{"norm_place": "pre", "tie_word_embeddings": false, "parallel_block": true, "init_std_qkv": 0.0447, "init_std_up": 0.0447, "weight_decay": 0.085, "lr_head": 0.0131, "warmup_steps": 200, "decay_fraction": 1.0, "decay_shape": "linear", "batch_tokens": 65536, "doc_mask": false}
Each number is 128 + 32 x the weight over its row's rms, rounded and kept within 0 to 255. Layers, rows and columns count from 0. Numbers have three digits each. The size before them is the row's rms in percent of the matrix's.

# layer 8 MLP down (transposed), 768x192, rms 0.0954, rows 339-445, columns 64-127
095:104070100157151211126142137079156118138126093155136110098122167144169115147147169147082120146089061117137101087114133127100120108121112136159124073121156108068137151190142117158141151139071097
103:082073151082116087096097133124122121105094084179147056055111129158097090113127101150087127136099125058138176140137127139065119155145121125134135119156142166162149099067102146124071190111113116
100:142089100155162160126131121124102107141111206140136099160122161108148058146174116129160209094177132121093139070119171150129109085107179053144143155139142103140121122147108134122129130107139092
112:136155108155200077173119118134152125095121104139113121073162151181062056126088071115201127104151094116090143126139087100119169146141104150116164148126059098144080162099105155058077098159086174
103:086129138131153152126103165155078106154096117144139217101102109073135133113152177156100140098130124097092150160122130117072175133131101139116124138120112173204146093095146156159128086116167122
101:073112125124082071153126118129125097146135111144063158189193123138061124113112158146059110118129163125203107126116098110164125082086115105105147133131088146182160106123129141078123093144173184
090:102154139137137095154112131091094171088123163119141209143130105168159116108142165187065163154092151057140070045128152141145121108134118149076109126126122118171155061169191165185082104129139117
110:082133106160110125147123096134152137116127141080096116140086139116105132073174138122125124147108198112151148054134068153093096113086141140124171139114137137122090136199160181118148181136083121
104:127100089138155152137075172140123118127146181099154113122191123066170115155154143146140115102130081191098131123132146113148017181138125153129147104162097111084171132125069114157138084107133100
097:103180092133162097127156126103077139121045141170157139124071086096105127131141121186065148123127168106147091135129086132087081133152153090117135161117132086109154106080126126114156081140153090
096:141128148125199113097123148164082077125213098137139035144139140177152106115132115146141155136107109134156070102131101116114087114121063113145059134111124138116130115143098102093135114091145076
098:136126149115147050152150122111123138104133136222131067105169172083103124168140118136126196121070115105121120131117115184067093087189091153191143139132191141160132118149108123124122151089110122
096:171175152177111107166092188156105094151109182149132078148129142068104095149121110108103085130122150139156129154097117120068147105153113062102129144105137168108149123109070160172198137129156161
103:051166154102165176170077104119127067065140129055161079108067130102148114113129140143143121147107141116165165108116146114138153135154108149181120167100152166139098111151167079101131121097132084
094:132155094103159089096105129136131123153138102121105255131153126163120140101130137144135117086142118105113133105150092130087184117148147239101085136119101117165158112175146156141139112121144174
102:145124156123090142148125096098132142121115103157112097190167105074061096119127161155081089119079171122059146134099145102110177122121138121149138077143186120098144116131065126131131178109085131
096:149135117120134171082144101119170120047155159115112092120131186145068172113089062182174100160088104115130125109077056190163176178111160161103141099117163137142086135145094114112183139133167102
091:102118153150128092151136144088042106138107091140129176148094065155136134127173125102142108122156125171157110153115192128147146045148082123078121140127135098132172120113171177119166094107145079
096:133095091139123097138125187156105180126242102170177077111097179108134136172119103070119067032162120106119107164092138078143140130197106168109166107138154159177099113174099138124090104120119115
110:150153178116106060105162114133151128143149124126106101103100163086140103135123148166134110165151136136113129180118063191132134141204070140166173103128142144087140122124125122139102137133089118
094:118115131152140135130087166134120079101161116153126139120070110191148122108114118179147103136151143129110060121145120146123115081112129135169096159093116147124188143121080168134076108117124115
091:114107169105145157175172123165167143154197130181117123108147075117192132131099189144153116152152171050159153130140155097131131122142126078180109126113087151126127111163078086141200102157118116
099:157078131149094169150141162111084086144165122136113085110149160110062097182104122136092150117110073169125163209111150139158177056091180111143142089128106094114140109115114112090182185131109129
097:127112111158102194188115168171089183093190130166136087095148138111120144097210139119140098109124142128156176075134099124142127115172159133119092065153070167104109115105101167142153120137088094
098:113061152112130087099132164086130096118106112132152128067153117128120172192191184119105109137098142148148104131159151144098060132101113177142114130118143092162135131139113134168129112126131102
092:178150172132158132118189121176084114130147127148125112098158130172091132121134067138139190108111148147091140094133146151121157110154146166156150129111128126168173106048164135137129131050151163
095:102128068096150140074171110099111080128111125101102160155085131154092118090160122133116111201124135165138114161123164120085129175158132167123118100146149145117195179086146129177148145173196092
093:128186153137149096158125115075079101086138142120160080141108123167180140132120109191148102221111177075177108132118141166142175097144112131123066086149079113123115108106125126184154131116080109
106:074130219116114098161155095133089156189148140120172056138093167106076088181109163111128121075159178111122191088126136131136156106103132127193145123114133113173124115075113129129084105100109178
100:114103128206109073180095130149091112125083027168121113135085178075106156129159125154111100161132076163094042071137140160102142171145154104165163149171160167107124128100111142130160116145087132
105:125112125113116139151149081149130112193152122112121214094072111079164120096133131129100178125137141090173127157145127069142106185098180213127100119062157071174087125157148198118068083129090172
099:133140148091119105124094098149106149124173125166100213077136126153165135121174134107080084115135201151078131106060103178119135114108179081155099159154121122205085150110122176111156086135131087
096:113191130124131152114163127097124120180139156132136073097087151172126160068154079166140193101188090087140109125091135147155136070163122162075139160163108165160163144063097203142081150090161096
093:115162131153149136120110137148107158128128162160128091188166183127185099159074130095101101144124103102127097159145112126060091131151103065082118116105170121141100089105109147199124030153195149
095:174151100142125151116102103136098110159112107152122075151059143107064118162137147076150154143084156092115127137129141133139112100105122060066169133114123181154162195187149131169095118096131137
092:082135161162090196104179150088145103101149123160173168115143135144116158130083088160064086095099202076169064154158111161142143131093109114136128121126186083125065111066101137164122089095143087
096:110158147150113136154118172098165096143130116158144009135071131120174124148098086126161161079179178138092134108102121092126101036177150078160195099112159110155131092143135129145143133133161146
103:080165157139164078104158112148113140103142092147140047128158185151145108109120134109077138116088171117160131079107089119079121083095152124163137167089149128160141092102108187125135155107101100
112:134116119142183124171121093075106104185136142117154137133087147118127099103140075129164124138075098130114108160109118109183157127110125121127115130151140108078088146118197181097104125133184130
107:080163075117114131129163122128068106139169116122180069129150150135123116113077121127192098083104175136157078114118119146130128167108172173113136141116124177114091122118138073139127125117107065
111:123131093142173110138144117095131100129173139166133199098131060146070148097134127164137166129097144098139125019103203083151107157103134098110140150114167084184127122124161161132047147084166140
118:189142114132110120059149163154151158113112145068112122116133064135114088057151118105109214172091174123166111163135141112170124124115128113063124140126126140101117115160104162091105130125108086
100:133109116097153133103143144143142140168147094094079139137188107088085062107087121163063154161074159125198139157102152104135104154160179158125101176095120082105179157141159107199097104162119108
098:147071108125086130066104161160146132178197122087117190118180147151081130116153145142072108094153108120126091122134165167161106090195066179155125116066124132099084115114143174120128155086137119
099:162167128103144131128063154210121101168103145118102115089129180125129150131144146129123092177113144107092101160116073144133137128120140102108099102145126149183135094166132136154175139110060112
093:120152126099095110143121088159127070136158102085125255168075151126156114145099123144113078111177084163101133130168105179143123151182137245088129116160101156196115157179159174170106158134120111
102:137141109140108122112112107138150081096198121065161076107158120178122139143148110102117148127172101090094155124112146144135169121122117188106179050086138134106123169115154127189169082143138140
090:106101117156166104128042091150137124110139093141108112138154131106155132102130108128115191128146119205170076164081136137132136117072158147146131121117151169183109146165136185092114142154171102
109:098100085117127120160102144092115139112126133135173077104158129169158135132086135151107120105140120109196110170107131080107159121106127104172126088182160158148152121115174150140090117089113144
110:150126205121137135126125117128102165129129195123118077120157186130146148152134112108067130114153140116070144156144173144114098151158142141093130142179148111109125142165054146085106119162082157
103:171102129146111107104109104063145139086068119166148112130149165132096179067175146103123040133138120125179084157105095112099081167107151072121098056091125168191143158130134214087079127100175123
090:095099130076152162161076131133133128088154160099112179074128139113102148116091155130096189177163097067175134186156171117180134160184082151164165149165124180160181116120131085141139148083156170
095:114093109151132116197127194105153144080145123117180101126117092050109134114090134097167137104116076111187091148078144116124175136142112105096137072115155110094102172121132088129110186128058091
110:162078177186104142156078143128115119154161114139149094071120100171123169049197114053108091120178053150139137120174139098170155114089133095106133134125164159199148118160138078119141155143082157
093:134171119122106167138080174165120132078178170144174095100170127145073153138157179189112167128178135149125186118161065089094114155114132128133118096106133132109231129104184175143144159079066121
095:128135095164131099092132081124208122093141108117114151106132097142110104102128157158191143075186193096104141112122142120104144104121150163164146146100151181113152163118140099158165198128111153
098:111080098140158127088137111039144098127164154134166122132169125163148174135090107060036181119123069104231134121169179111092174110096125105115127142090186082128118225129120132138104139096154112
109:111059154062117142139077147154110112085173118142180070131116125121104103163094161071113172102123117102108111140162099147120129156082110170168066160089109091175129200069134114119104195155111096
117:164134141117136095097158121137146096175108176179154134130110127150105138174120099101103101125123139086119089116090109180127134140157134100159166165156136135154095130172163138141116125117174170
097:118150103148117161125154171152117118182184154158113111109076104100142134114108132103086073172158133099151102178171132140112117044161103111107146094120241181163134113164114138139144155187118113
094:160090086147151180151108134139120113132126141136147183094116122136123129101105156109155134100150158137163135134162158133171160037111106146124120144086124085108130108130156143137100058104105110
105:142162127115124136149113105147139151130142183096114062113094081121095105138067128088143090112088150094141090100072135174087134102129146087139083148186155121101142114128144114115119208129070115
113:149131104098155124116180117079162132180082148126110101166120131110047169140157115216179151150136136080132130082101075149100122085174217117194150099126105130104112099122117115102099110093170160
085:157134111145109077089099083141087138128190123152151119121132057141189133134101129150125102129113155116137132098050117136072155142180122135107098125134187146181150095120130173156125191113164129
095:125128152134129167144137122119113123082127119118114150114127130099203103136142139230131161194119132180128130134131147122109187123117091153049115167135105104117101148104119140117094112128100102
108:154120143103106144150126135092102149136100115126117063127117144139110089131105111127129074176136143112123132147144127142096067159101144114096099115102163117123133166139130117138165098104103082
104:116126170189120123108134173078116080149079160140105174151148167099153055127133126069148115107091122100138128146153107143143169185145100156115080122174100168081173117161124137139098104167109150
103:124104165103199164075156120104155159085149139134099116078198168178124111137147158073112050135111150108101151085108111133114112135143129181140158166140141136123102118091132126128120177144065121
089:103096111160109124135112170106145139156120088139155234143163096101138101112149128198144112134187179165115114109133128089128120113113122125112147081122165101164108067191150075162124135125163129
107:089096124126110212150128125122181061156160084137191088142153160104138113094164172123056153125150146160132111097103142097048131166159207137148117136155166128189192096133110102111154174104107150
108:115166160150120052127072113116204131115129075134149227156115143068131167154106144154144123165122169159123121140124120139150163141154111126221145119128115090147148168157093088160139112130104143
079:104149124084171138160123138144151147124142186094129152127062094158090167175148166119149111122184086082081072116176154140131159088150106079165039181153114107134127099158124139085176094105127119
072:117109204166092123145115194122139119128102126148084028138100154076122098062117124141138153143079094114150153147081116078131103133098127026174117110139126120133130124121103149139145155163151078
093:135106116129128162166140144208125118092158138116172120081141157084114090036070110149150111120106088074117155112149150090107135126079154112102195120123147164130144148165137110132107131149115125
111:108065114112108150104137126107141108146117074093112125167080125105117065101127145024134141069119077188086122130117114112084151161137144117092189088134120172178138106177141143138142120115174078
093:129174125118079099088055155114144128110122190114081225112111154199123189108098144110139074082100158116112125168168122058159116098103117172126073132103102085128134099117122153121120127135175158
089:079107118125171089102159170147144133184097106084125134168116180118146081143057200128121179098197096134083167128084184132108121194123104159109137158077111074144116139073116176080096174132140166
100:170157150143170150179185119134134140112077067146186089127083113180162072119153117122091125130157082111128162133114126110131094116144178130040158135068172106166165145148113147085160174132104109
105:113152154108146158180207121129137128144123151138114084146107138142150177172131164156126160161151125102182143102125159123126115140111128177167158151131072106129140162094120115057109110184150177
113:098121151120097186106127133127102096153047135119135116123109167165092159139149092093124150107157135178116138127084100161108119101089137133112126137168121128088140061112177089094140111032112176
100:105101086150129087079120167130120111103094109139127082102083149149102116154135126137139101080137171147151162174159139128123176112124120094120179155031136085091161145090071126119111128138135126
088:143113102078123142120147100108094153118123114154117149184085099136143163053124086226110131106141108078149122145083164120108151121162159137154153161101164114114121171101123131154147144134146096
101:089088131118112098091131142084117146168082140096116134061110130084126141130135164117143143164132126090120121091144133188179120115051120145117121145121121113128063136154117136201108162136136105
116:152105185138113094113154161147111123171060157175150126147119087103126109153087184138111148116160122087095095123083155191020085141115147095098100142118138131093172143149120096112067143113108144
097:090099106165144103171119127110076100135112118118101059107147182145145132133152169154147141137095079126114155106093154111120059141147118151145137186141069127133045134053121101131094144078106096
101:079129100144120137123191177139121169107105142134095140114097160130095156095131132102186129154106082074137115166076113101151116109137163111118107132164205103131129063147122143117158098108181160
110:099110166125077166148158118079101093147168124106158177156094121126177107076146154173124124132096118124094103109126129144218111130068180167119113150178141148148157122181162089074128121153076172
099:108130096160156093115157119061149120113083109087075104132107108159131093142117168115135113143108116120160185154160139146145113089139111114123132147089127122137123058088156103076133110107126181
095:132154088102131136094106080132171150164123116090142121102112157094119132149112139108098046081107079137174129092135125061115133143143114179128118139098178152108168133108160108155126100159131118
112:125080115198154106133098155133179145142142172135120133114136116119187160137157201143139145130137127113132122115140164201124142088129137104166128163123148149177122133097151137128090131104134099
094:171114069149164117055132161067111149162125145131132104178096061149138142153151117167106128091177110181126142135082123134119152151085105164127142060114170140200137170124119040062144057152193103
099:139140165109162166141158156148170112058099096163157096188137182131167161151173129107162079089124165078133159105137154113095137097177123132181110074132174156151127116128143133175093159141144128
102:090173140131092103173131121123078148133137082097177156125096130103159136154176098133119052070133163138078152102159207123099130129153118162119172055066173124113092173151164166124149165125146151
105:091115136117178127095174129090138096157102122177119104116099129146164126163124107105081109102152148067127039124148146087174182098112127066120143150096136117137120125109083106130169121147132160
099:166164133108119121124115143185162132151157141113161086103083151091135146127100126081125110086134069124128153153107130161189132091138081178126117064111156117153111122144123117117085102063121088
097:140146129111109091120113182162105164119122201096146079157124131148083099120118108126165122061140165106118149141150104111106127118187157142124123141107104123187072070119141176076133135160142102
093:111155119103082194120099120166113114143088115117121057119068169178214117156124162094123106151181022141146086142163113111155122125196138093145158132144115092138089094166149148150085149172088130
114:098142161139159066133085129100171136146089138144110120147153135071138118091171101106097099139148116159158099169156139080108182147134164140135170112132096129117119202102160165135137148125097104
101:119111169098140075113162125127154128157105099095153198115147146145169163106163086101113080125160165108179109139108080172046125160093181168151100036083119177139162130088153146112190063131132180
094:108083136101134072158134146134111092129139116109186187171108131110161137168151141151081177057175133126099117136121099139083068106135141114094134134154126135135084095106108034110122105114131165
088:151133085148065093161092121107121109113174113104118106112084118192161120134105168094095198098080082154091147130130044114181141096116161111131088134153106152141096127120110101135163140148095116
092:094166166108103153135136161179186107174237111127167155133105122116167111125146126082139133165174175078172109172116121084127109159122058169073151073117135181113126191153140119173069139112134102
097:123131117141144133090129081161111142094152100112100238113105152132134141171120160187086103082129110090109142148113121129088154199157136126098104130134100157092090106143131171108159171144146192
098:096183132076126197161149153088086115157096113117093107103065135137069130120120128157102175156092107170090137143210136135162122163134174133139139110179139082168125102100094166099179153127130137
083:090124161117127149053125100181128116095152096151204056161127144163143055104109076146102106106132126112116174122209100079153160116174166102085112160126099125144159195153078150063170130121092098
099:097159133118109147144133166129095160112100178174072068096105123075139139104092146140128144137138126171098078112077157121081066129156118149170132124059093151162132178101105131162112091090188105
089:127113163130080114117107155196091101093096163163151137156136123136102126163180093117168174166163116156137107114108101123127128129109131120154132152108100120104172103153188110147169172121075117
# layer 8 MLP up, 768x192, rms 0.122, rows 340-446, columns 64-127
102:162122192133142172088100084164105115175144131114079150080043145135153172128147156112188120134128164136150180139137122087099163131074132149176145183101083152123127156147146113066128065144163118
100:148207148120129118135135105134117107161133148093120072199170119064154154109139162145139095072185100187162124115158134094155117108133173130142118148073119141147050108095048149176100081146181116
099:170107116091064120092088133068146113078104139121150128110116130139104201128116114077146158139148092134131174099056137169110146116115158124157093113153131150148086120100085178118145094122151186
101:111144155120095159164083101150099117077084047116160158111152118110090152121145127131176142140185131158169099084107112110185157122141125128143110126094091089103167151140188065107122061160108167
095:135076163137108125139109054157091168145120145123165137142165104176127137154153159108103119203114109151083044116170152094122132142104204129162116196149118128121152111107085102099094136151127141
094:106097130126122161110102061129137178170059063125115179107152105111104172139108123148093133154110087091102148067142140191096112170096113128187086167118106113155086148165079163096137145154171122
101:163150114072170121055131191114116118128074076136095188149111152125101138094076075120100134175126145099129099201107112082092148083133093151145119179120101140148118135099157095166137142133151114
099:165115173118158143161165060084081181178120150111130071209098109151159152132115162077131135101140130137151180138151128146145123157127192149144081168153137133149147112098099103120115092076161120
097:120191124142111163158145126103132142166077101139107170084136148128078157169141167133148133141164083092149153185160104156119135071098127106172111098133123185106165086110136098125184084135113119
100:121119146118168188125141109102107148136107135170123124145159167142144136089096127136145131159138131131137142100072147061192126119125103091090184124180121097069152158157040140119127150172174133
099:146112119173108136097143063119168095160095111196156125085087206206126158098056113190110071155098115126154102100168156119143076134166134103157152175128111147151124103161143075110129132153087095
095:132167137062171063142147073175096133073152140156031166131191107114095177084143134167106132157108119137140120177145142113167099114136089132159101116092094131134187127182137170058167100153150142
099:137143153141113150062123177143125152120084088045124133073129137141130171180124132138091125137103147147113143111175139127078088045068190154108078083103084188142139153100134128121165140122096092
115:149131085149089079169113124150132079134128136146072255134102161188132157125103137174145109137122137128188122141157047120104178112100107198122110127128130130124127139133147147116116085122185132
099:091161195100180142128141138156094096131079147118085129159127164120191190103103065119136119119122058077129154159141172158175173122143192123101076123109064117160098119115155154128177128121134135
105:170155103135065157166093164171137138120191128084131166113109111155107095154168093050065112108144129108134159144154138100130129109134122134137109150115075143047154083161111166144099120127146168
092:163081056125167153070130100117148143139106116147100172081189152123108166130123180152163127131124158120156152080120116060062063140154149108207147112132118126171100144108085087139118101130134155
101:105086133165061117133118097154123118121164063101111185085155108187212117072168052110120110136125106105158109162196171144062141108084172136131165110194149148133158119114089120169127108124156109
098:160109156067112095065130175123162160163125161109134084152167068096175152098148107108080142129112167124151130154105146141113138093174092154154165157152135173125080110166132145129126127106092210
099:185164113093099132107123085158109180106114141091092137148097160097100129133109111091159107156071139118153108200166187077098114109144147124123143123080055080108151038123166076123176142168146144
096:171127111093076121070170135179124102122131125170139179164156144091123152101127134138175143071073151141122100140144120173156096144112095168080128134189071113131152108164133185134116183088141111
101:153109139173162157195100089132118135111094123138172122135154089094141138185135121103149087084126166100079071116104116132105168188097099087136174145132099101126100103106148139231074122153155142
103:151104107140100149126147164158086070087175106189106169065133122171104118139112136077121107132127079102123126105146145077152147119108186155114101129095121138070103116170094094155135132073150104
100:158154139134099147207086171098118056099158151106153153124167170100128120166150165129138143184193142108125129142090136174233159126114140148065079110090134161125130104084110169141095102092116135
097:199141101123061129112093083183102155090108151129088115100120069120175159127122142118097142168154169105168132181164177137119135108090122157139165146088125171118121180140115137087184121161133176
094:153103142115112144180083098155062095149087183140074179112105127153127166160157194119134121096220130127175127133089113134216135119131085116057107121139071093118105191145122097099164124135125163
104:066188171130059080217171068152110137095126107154150128171174143154102109121122096156129111208158112121145108070155150140172114196146126105116096116117100155124155087088145135089116098143190149
101:103122123112222134125105126130136171122124145165125143177168131166121086173123067180082159143141133119097125087168150107088139134203092121118091077085046107104100189168090103177128141161117140
101:129106154072121085131122089134136145131131194142159161136159121163094121098145175156137105169114101177111097115173128167161158093194177152080163170167106152087119154129125101118142128118107152
100:148152053136151070154105102204145092159065104143163211112092095109063139093093147115164145092167147154147092179133159079098073119102177132084053113117128126157063154180113170126104126106107117
100:131161156164115154116053121138140171151144122101093223142137163143062119100089072136129148137180157145130165080142089116158112107155149130090183137072107137148159094138086156134124123096111147
102:176106121058136126105126155168153109136102107129110105092074150078178172156157125157155109113118159161105142137102088060119159100159088143087041143155154153141172188184061194099136080190112143
101:108158148136120131181192095160158148092093076073092119126111145121038062127156149111108084137107108139157161084120115153137106108126188094120136103173122162164119125146168150164108152182085122
099:161138143084121161121110134134138177139143115161135139087141126126166155148178094163122177161099091145101129099151134131105146058092098130117144103128125097071085105144093109166097129205093178
098:081176123127147130088069120066109198111111129154108116143179110093135140120133165137135124143140032119126083131163124155145109176125093141126143074100098171197112133132105137128136190136093125
105:106198140209097105129142167211144137088122097101107170082131147089164105122185116130168138103099133082078141132112136145127150146074124071170125069078154125162091113187102147128084141112119125
097:097095129150193172092137193091097100147104123102075100137140132113129124099109127090143105149143142120113154108165104136077169091092126151174094157166115095104096166116131121154159058094145119
102:153215133173134133116141135105156121170118120100127161165055123163127165106174141110127161187166077144080212102149134129163178163071109115156126146233126188120147113078164134116069083122096188
100:184207118104112138146129185136193122187126202135110144138148072118150170125141176095115066105160170078196077148151184133117174120158129150177130145215126096182176102115164110123089141073083126
105:158118108193180070092172109080096082062118168113145176101155102123147149100086124135150123129119128105143192084174183134106163163070129110138138112080111114125168105134112119139108148112106128
099:160166128175130124144113133128147184106129111061125134111167118144105111147116083175140070089088106056127141115135122137147129143131206164124153107095145151144139148179148126096075125101126179
095:160101072131112155161124067127098088122095138131120049146143113128144167142107146060078111078158128181139147056119099109154088112090138162108071111165130143167120165105124191053187085180157134
098:178157158100128129137087101122135159099135133122173184092152121157195187114110140097148136100077081178130199079109137104096107091116134083155153060102138071097175168166098178120107139172165156
100:140165111080118174148106133172153123123133162156145143166100141139172114121177145134152147142121147132148084175152133106189108120126126137120124173102098155137159122141171147108167098131030144
102:094132136138125147101069112162127133204113062164150238106096138090068100104097169153103160085108139145193142167136095054130177181071115147110103157154159150129136069177117104146095109156137158
103:098159103113175094172143141075051130062102116182072139127189089101141139138132089157111192121135059163113151150069145134074111139139121180147159123126125046108093112125150110120088122127109145
092:141037119118124177130098128107127108193135109111115058119164160145124114114126120192145132148112187142106113130105086109116123119139061120170131134125109067166098201108135104151122093172137098
107:091110086110109108073116137122113142096109084128114164191138183119146124121153168103150125124151126082150158126100151046112187129158101154088127179126119171070071098103134164132066094190143162
108:168142117138109098140073147099128169145097114149102129138138070130092104167161137085125130156151156117073173116096094111118052113131158147071066044219147163165115126159073117130130145112047162
095:134195081150117124062116172106120131134132153155148117137141124083188125172117102091102181095120196102114101092184134130143180072129087131175104174102107129122127175106110116136166093137098120
099:144143079156083071180135089090139142177112168104161134150135158157128117116129143170187094125152143173126114098084146158149158112153100129107065180126079118149122142140105118069123159151102143
096:087149180176113062149145128127110068148123092107158138165127073143186185141101178132121096105128173079136111193117111115181117136081108128117148141168089145145107118124157117186126106103086174
103:128145155154097056095097167084097156173118194098078071126100164158090140109113123176110139090140091112155095136162150132026206138163146061195141149123085132160104126102125080116093130172105102
098:118159104132172092111161142135173110126158086128044161145208139138136183124131123155179096109131133136077144116080162151146138116064168090100134128071103135096082132105096184127127108066123151
097:113084098083068104212143120111187149107107133174116140063170139102167118144126187165135071125117120112127155151084086124149196146123109142123147117127186120098085090150100101085110140114156089
102:169106153067077094127091111212092114093106097135142150179125128111121117090132095097165189124167083198187160107128158135121125093084130149093117086111157082112162138147107142142141117108169180
095:145137094154131145147129095119048171173121138116171091124123165135134115131163144139138089107135109120109088145156112158112108108146116125117093120127112146116092197103098116150101108155137090
097:134105127118168111155147142106131139162139163175072152101128143127178114126149163142142068109096109137196131096151150147129126142102140131155118152112085102157105113122114103084151083202162129
096:179153182138150099176153058134135147167161099138128128133094121120170108139104149130121136129165146182194185113080095136161149083156092141082084090127091113150169126116168128126177078120134145
099:172135163132077142077127116091142065138061108166077145151160105149120144110127155122182171118109089159149150075176089141085138089085146140145147163087038106113196142130168131135117165130079217
099:095152127101112154150152099146107138132146108176102117134144100113183057119125181163130134074113138160130110081176147071154222159108144120181131143186163177142141155140096135113152065110178125
103:145143120117111124133142178120063096148111133141102131157127075133109131165099106127129097153118132168113148173098122130120104117145149090135121012125155175131069128092161136146149142111136129
100:131145164158142102136140162104110093111141100097147077103136110107027130138123129091124093125069180109083164151120059151208094187059143070142138139098121179122083146159094087133152116111133161
104:103099132163178130160135160191146170113106100164079137114116071144111168121159165162111118124132177160164125062171098132125102083077173170163073137133165113125060168159080145155118067056069165
101:168176125150083165185122138118137114151123083078133152195148136117062134160170151137099119151139117109148126140189124122071129099126110144148093139117125144088133154068098160089100176122118119
098:144089135169098161182134150127144109123148160168100136120088124108121148112117128126104149150224153076099193117167136048139183121124067156139111135110093202138161095146155066127103133127147068
099:126109175137118110166063143080139140119085133157095142146168072113177080100133098145105135140159149123159078176132141119135102125087091196133156121132123114145122096105118181156091159161144120
098:165125161137074104115115092090128175156171156102085206109117155157061134161120107090133116169132107145083142153169127150115142105115146154156151134187132158084145104119133117120140105162194148
107:154126117157123145145117084127132145124143095140156126172169106139076247126090150116092057077116083128138162143096105115118140122137133145143122128113100130069119153187097153169145140105059152
104:170097164129135136124093164137099164135079170105114132106125126143144134104140083140087165138129118123107141120095151095206121161161104108096126089153057117094155179086070092095068137075130143
093:095079085124157101080155080148145148142156131125162114092140051128163140163141089208102102134104143157175148170134125142067090126151137055141061115116104095085150105142123154110137125132100123
081:093135150177130172178124105131132133158076102152061137104152157101174109085140121160168135146135128187140123162076084101056081114122129094054119111104135103157102123092165099147155110145087114
089:095116140127098127106141137144125095136131148160120147134116131107172184158118196145115095141132172096111154171118117075120115169082132122119098162131107120121093123165138141147151076174036165
104:081106114080112157136154135173163138136103139129095110136085093142086116093136151092160150085097094086123146177114098106130138122074155154117132104112205122162142130182128100141134155106141105
106:140137066133131159151093107168114110133165149139096127148130104139123147167178121092076101138193156161159134105106139097150216180080133120117133057137133141123147098142151125143092101150144153
100:147184205148071146116154113116129167167114106096112123111138090178144181111115142070166142080038169154153167148169121119095131110091194152140156089101128121133143081151078160138171089135068146
106:113124125095067106138134097150164112190124164117125140131085152217155137149158171174116125133143149115105099098101145144123062081128122139139073138118123157091123186080141133089137094146090081
099:158128105118184121114137098152119091184106136123078123118145171114124176122156104155092130174133168122128117135080080155108107138162129114142135140121088174109116174145115153090094121107088180
108:142174145079111148182111113137177072161079125146075145138123176117151142083106138064163184147129079126090174117075126117098147140076190147159171122160125112094121185101177101121149119172127158
091:098162132147097141149128159144082102057139120162163142140188095046069147158087149202139092165115152138125104115115114179158080147118061135082136063108155150095100143123122124112185151117110118
097:107099091176157144125126155125154158068124111144088109128059137114160125140166149156161107140134149140124163161128145156049148103080127050168135129172112185124118091102140178126129124126107157
108:149141123153121143089172124144196118152129144208110112061083098108106127124085169151103146088131099164138146107110154120172160090172161133126058158138102160071099141135130107167120147155168134
108:183167152130141109086126081142155121097083174154109153095113071101135097136041172121170091122170205080118158106157128136134172121088146110104063126174114140112088125123106167125078130168161146
099:188125128063092058132104134142160119139111132086156106131107122144128103136153133084129060178180094068146124100190113145168162117164111130097062159136165121145089129126126121109168128129120087
104:097193157134071114145093117060113128129098135136113170107141099099092161149151134157142104174171167188191147096133150108135138142152125116059138166110097149147197092108184139136144093102125140
100:099099136160106152093136165083088114129084114148108108085168148172102141128080131098137109164145143059083113117180089072151153138103158138194152124138100112110139158120106133072154124135114173
098:157117194077124097142148172148130141079064118101096116149153106140130131124059068126172066096152165166125107146137114147144113128110071097079094147098140126120113125179176071103135130171109147
097:129112029118134116182109156104123075048121097119103144134094068127153188091129158066113166176152170086129124085119186128145104122106076156107138135104126115156123139122133192131107089174112124
109:120137156156118113119136127111155201163104146093127174082100146163149124128063081165127124101166120121160155183104161115094102081148133107128150116120112135155100113148141185187096100118181123
099:177108142157164085118130146066184134154130142076092149108113106112155087114229138106075142198118120154167067048136090108150189117096142165150089118113141107133168124126161082102152064117163150
105:095159095141101093061060137163126129131077089068108094163122175088130108135130100122172129183130117165129110129195160079085110112107168154176093203132047142148174149147104109129182081172103124
101:203143134094148066112123191115123138125052152151155159131163191078127122137143172147069095130095135124098140123167128165183163195106163083180087094106156154097081167142147130101167143135119169
110:154193133101161186132079066110109142120034092086116125171172095119143153102136173166105141135061177161111150081108114102120200093114191154119124149119127187130163162141125067118139157139126126
095:137089099111100142067106105135138156114102133098138129174125140124132127115144130137163084178202089158089175064151157067173157112142170110116149174122117042086154049153153139124114091178137105
103:110169149112155093168101126126129075043081095121092145061194070213096106130176104127168101091101158167129160114101114158079108134148163146097101149174130116120074090149155149122144094146130161
102:104140116109073111128080118159147106128066129070153137134170111094132132129108088175090146101138203142128119141112136122136103202114156089167109153095149102085105120154088115111140115135176112
101:073164122114080140118132186125165144115168106146086083137104149168155130175162133123100097158081156160063144085090115080137152075143228081093151120166163138094086119116129105119160076174128150
096:181150169083145150061094119166093171072143151160136159100132111131139092127066102138106154120081135126115095228141066089154102091149119135103100170149147140150108162145165123087155133147144074
099:112160163118137121080104054118117171087053115070074183086200127026160148101124132103132159162146150163129143093100168135143122140112105136069121126125122138149119204180170121126131092109111189
096:137174084168140120167102098174142114123165125166153153119143077163144101178120143123161129114146122129100117102108086078115098080137081136108132117123193125120128138073143089085159155178163175
099:161094120101098119086124140107127179112108144166125103175164109143125068115079077099146116158129111204083120135106120162129119125110144122184119110146102063112151108144083111123129126152142186
097:209136111127135077131141179152163153115141182122092129145122147147142151101138188149126099083171135143132100103154104147141125125067139145077129106176073159173168113143174167086096131143059154
102:159203119093188128140148132208137142099072130140108132133137125174187121139143117089137092089054139162109150118145146076156166092106175102131104121185047112084172098094124141116116137182108124
104:104109112155161043174130170148137125127076110096128201084137105075080123113137134149095143145151140125186193175164096139128129150038094145099199126194139119127132097101122103120088104177158140
106:098123117127113116127143151113061144165111090092095145156165132160055151153174096110138179094155136085178153071199080117130135114084119157104077122139082127087112074106087075137224120180180170
100:133106131124114164221071136146150088118084136110195138067085092110117108171134102166123069125159125100126144137175122149160128103128113167108128128139176163130122108122127104203148093067105123
097:065096113089069137116090088180091164160092111102130065172129120142079182123161161180112125147160088178131079125102132133106125149145161083047116097093134187126148121127176101116152120137129066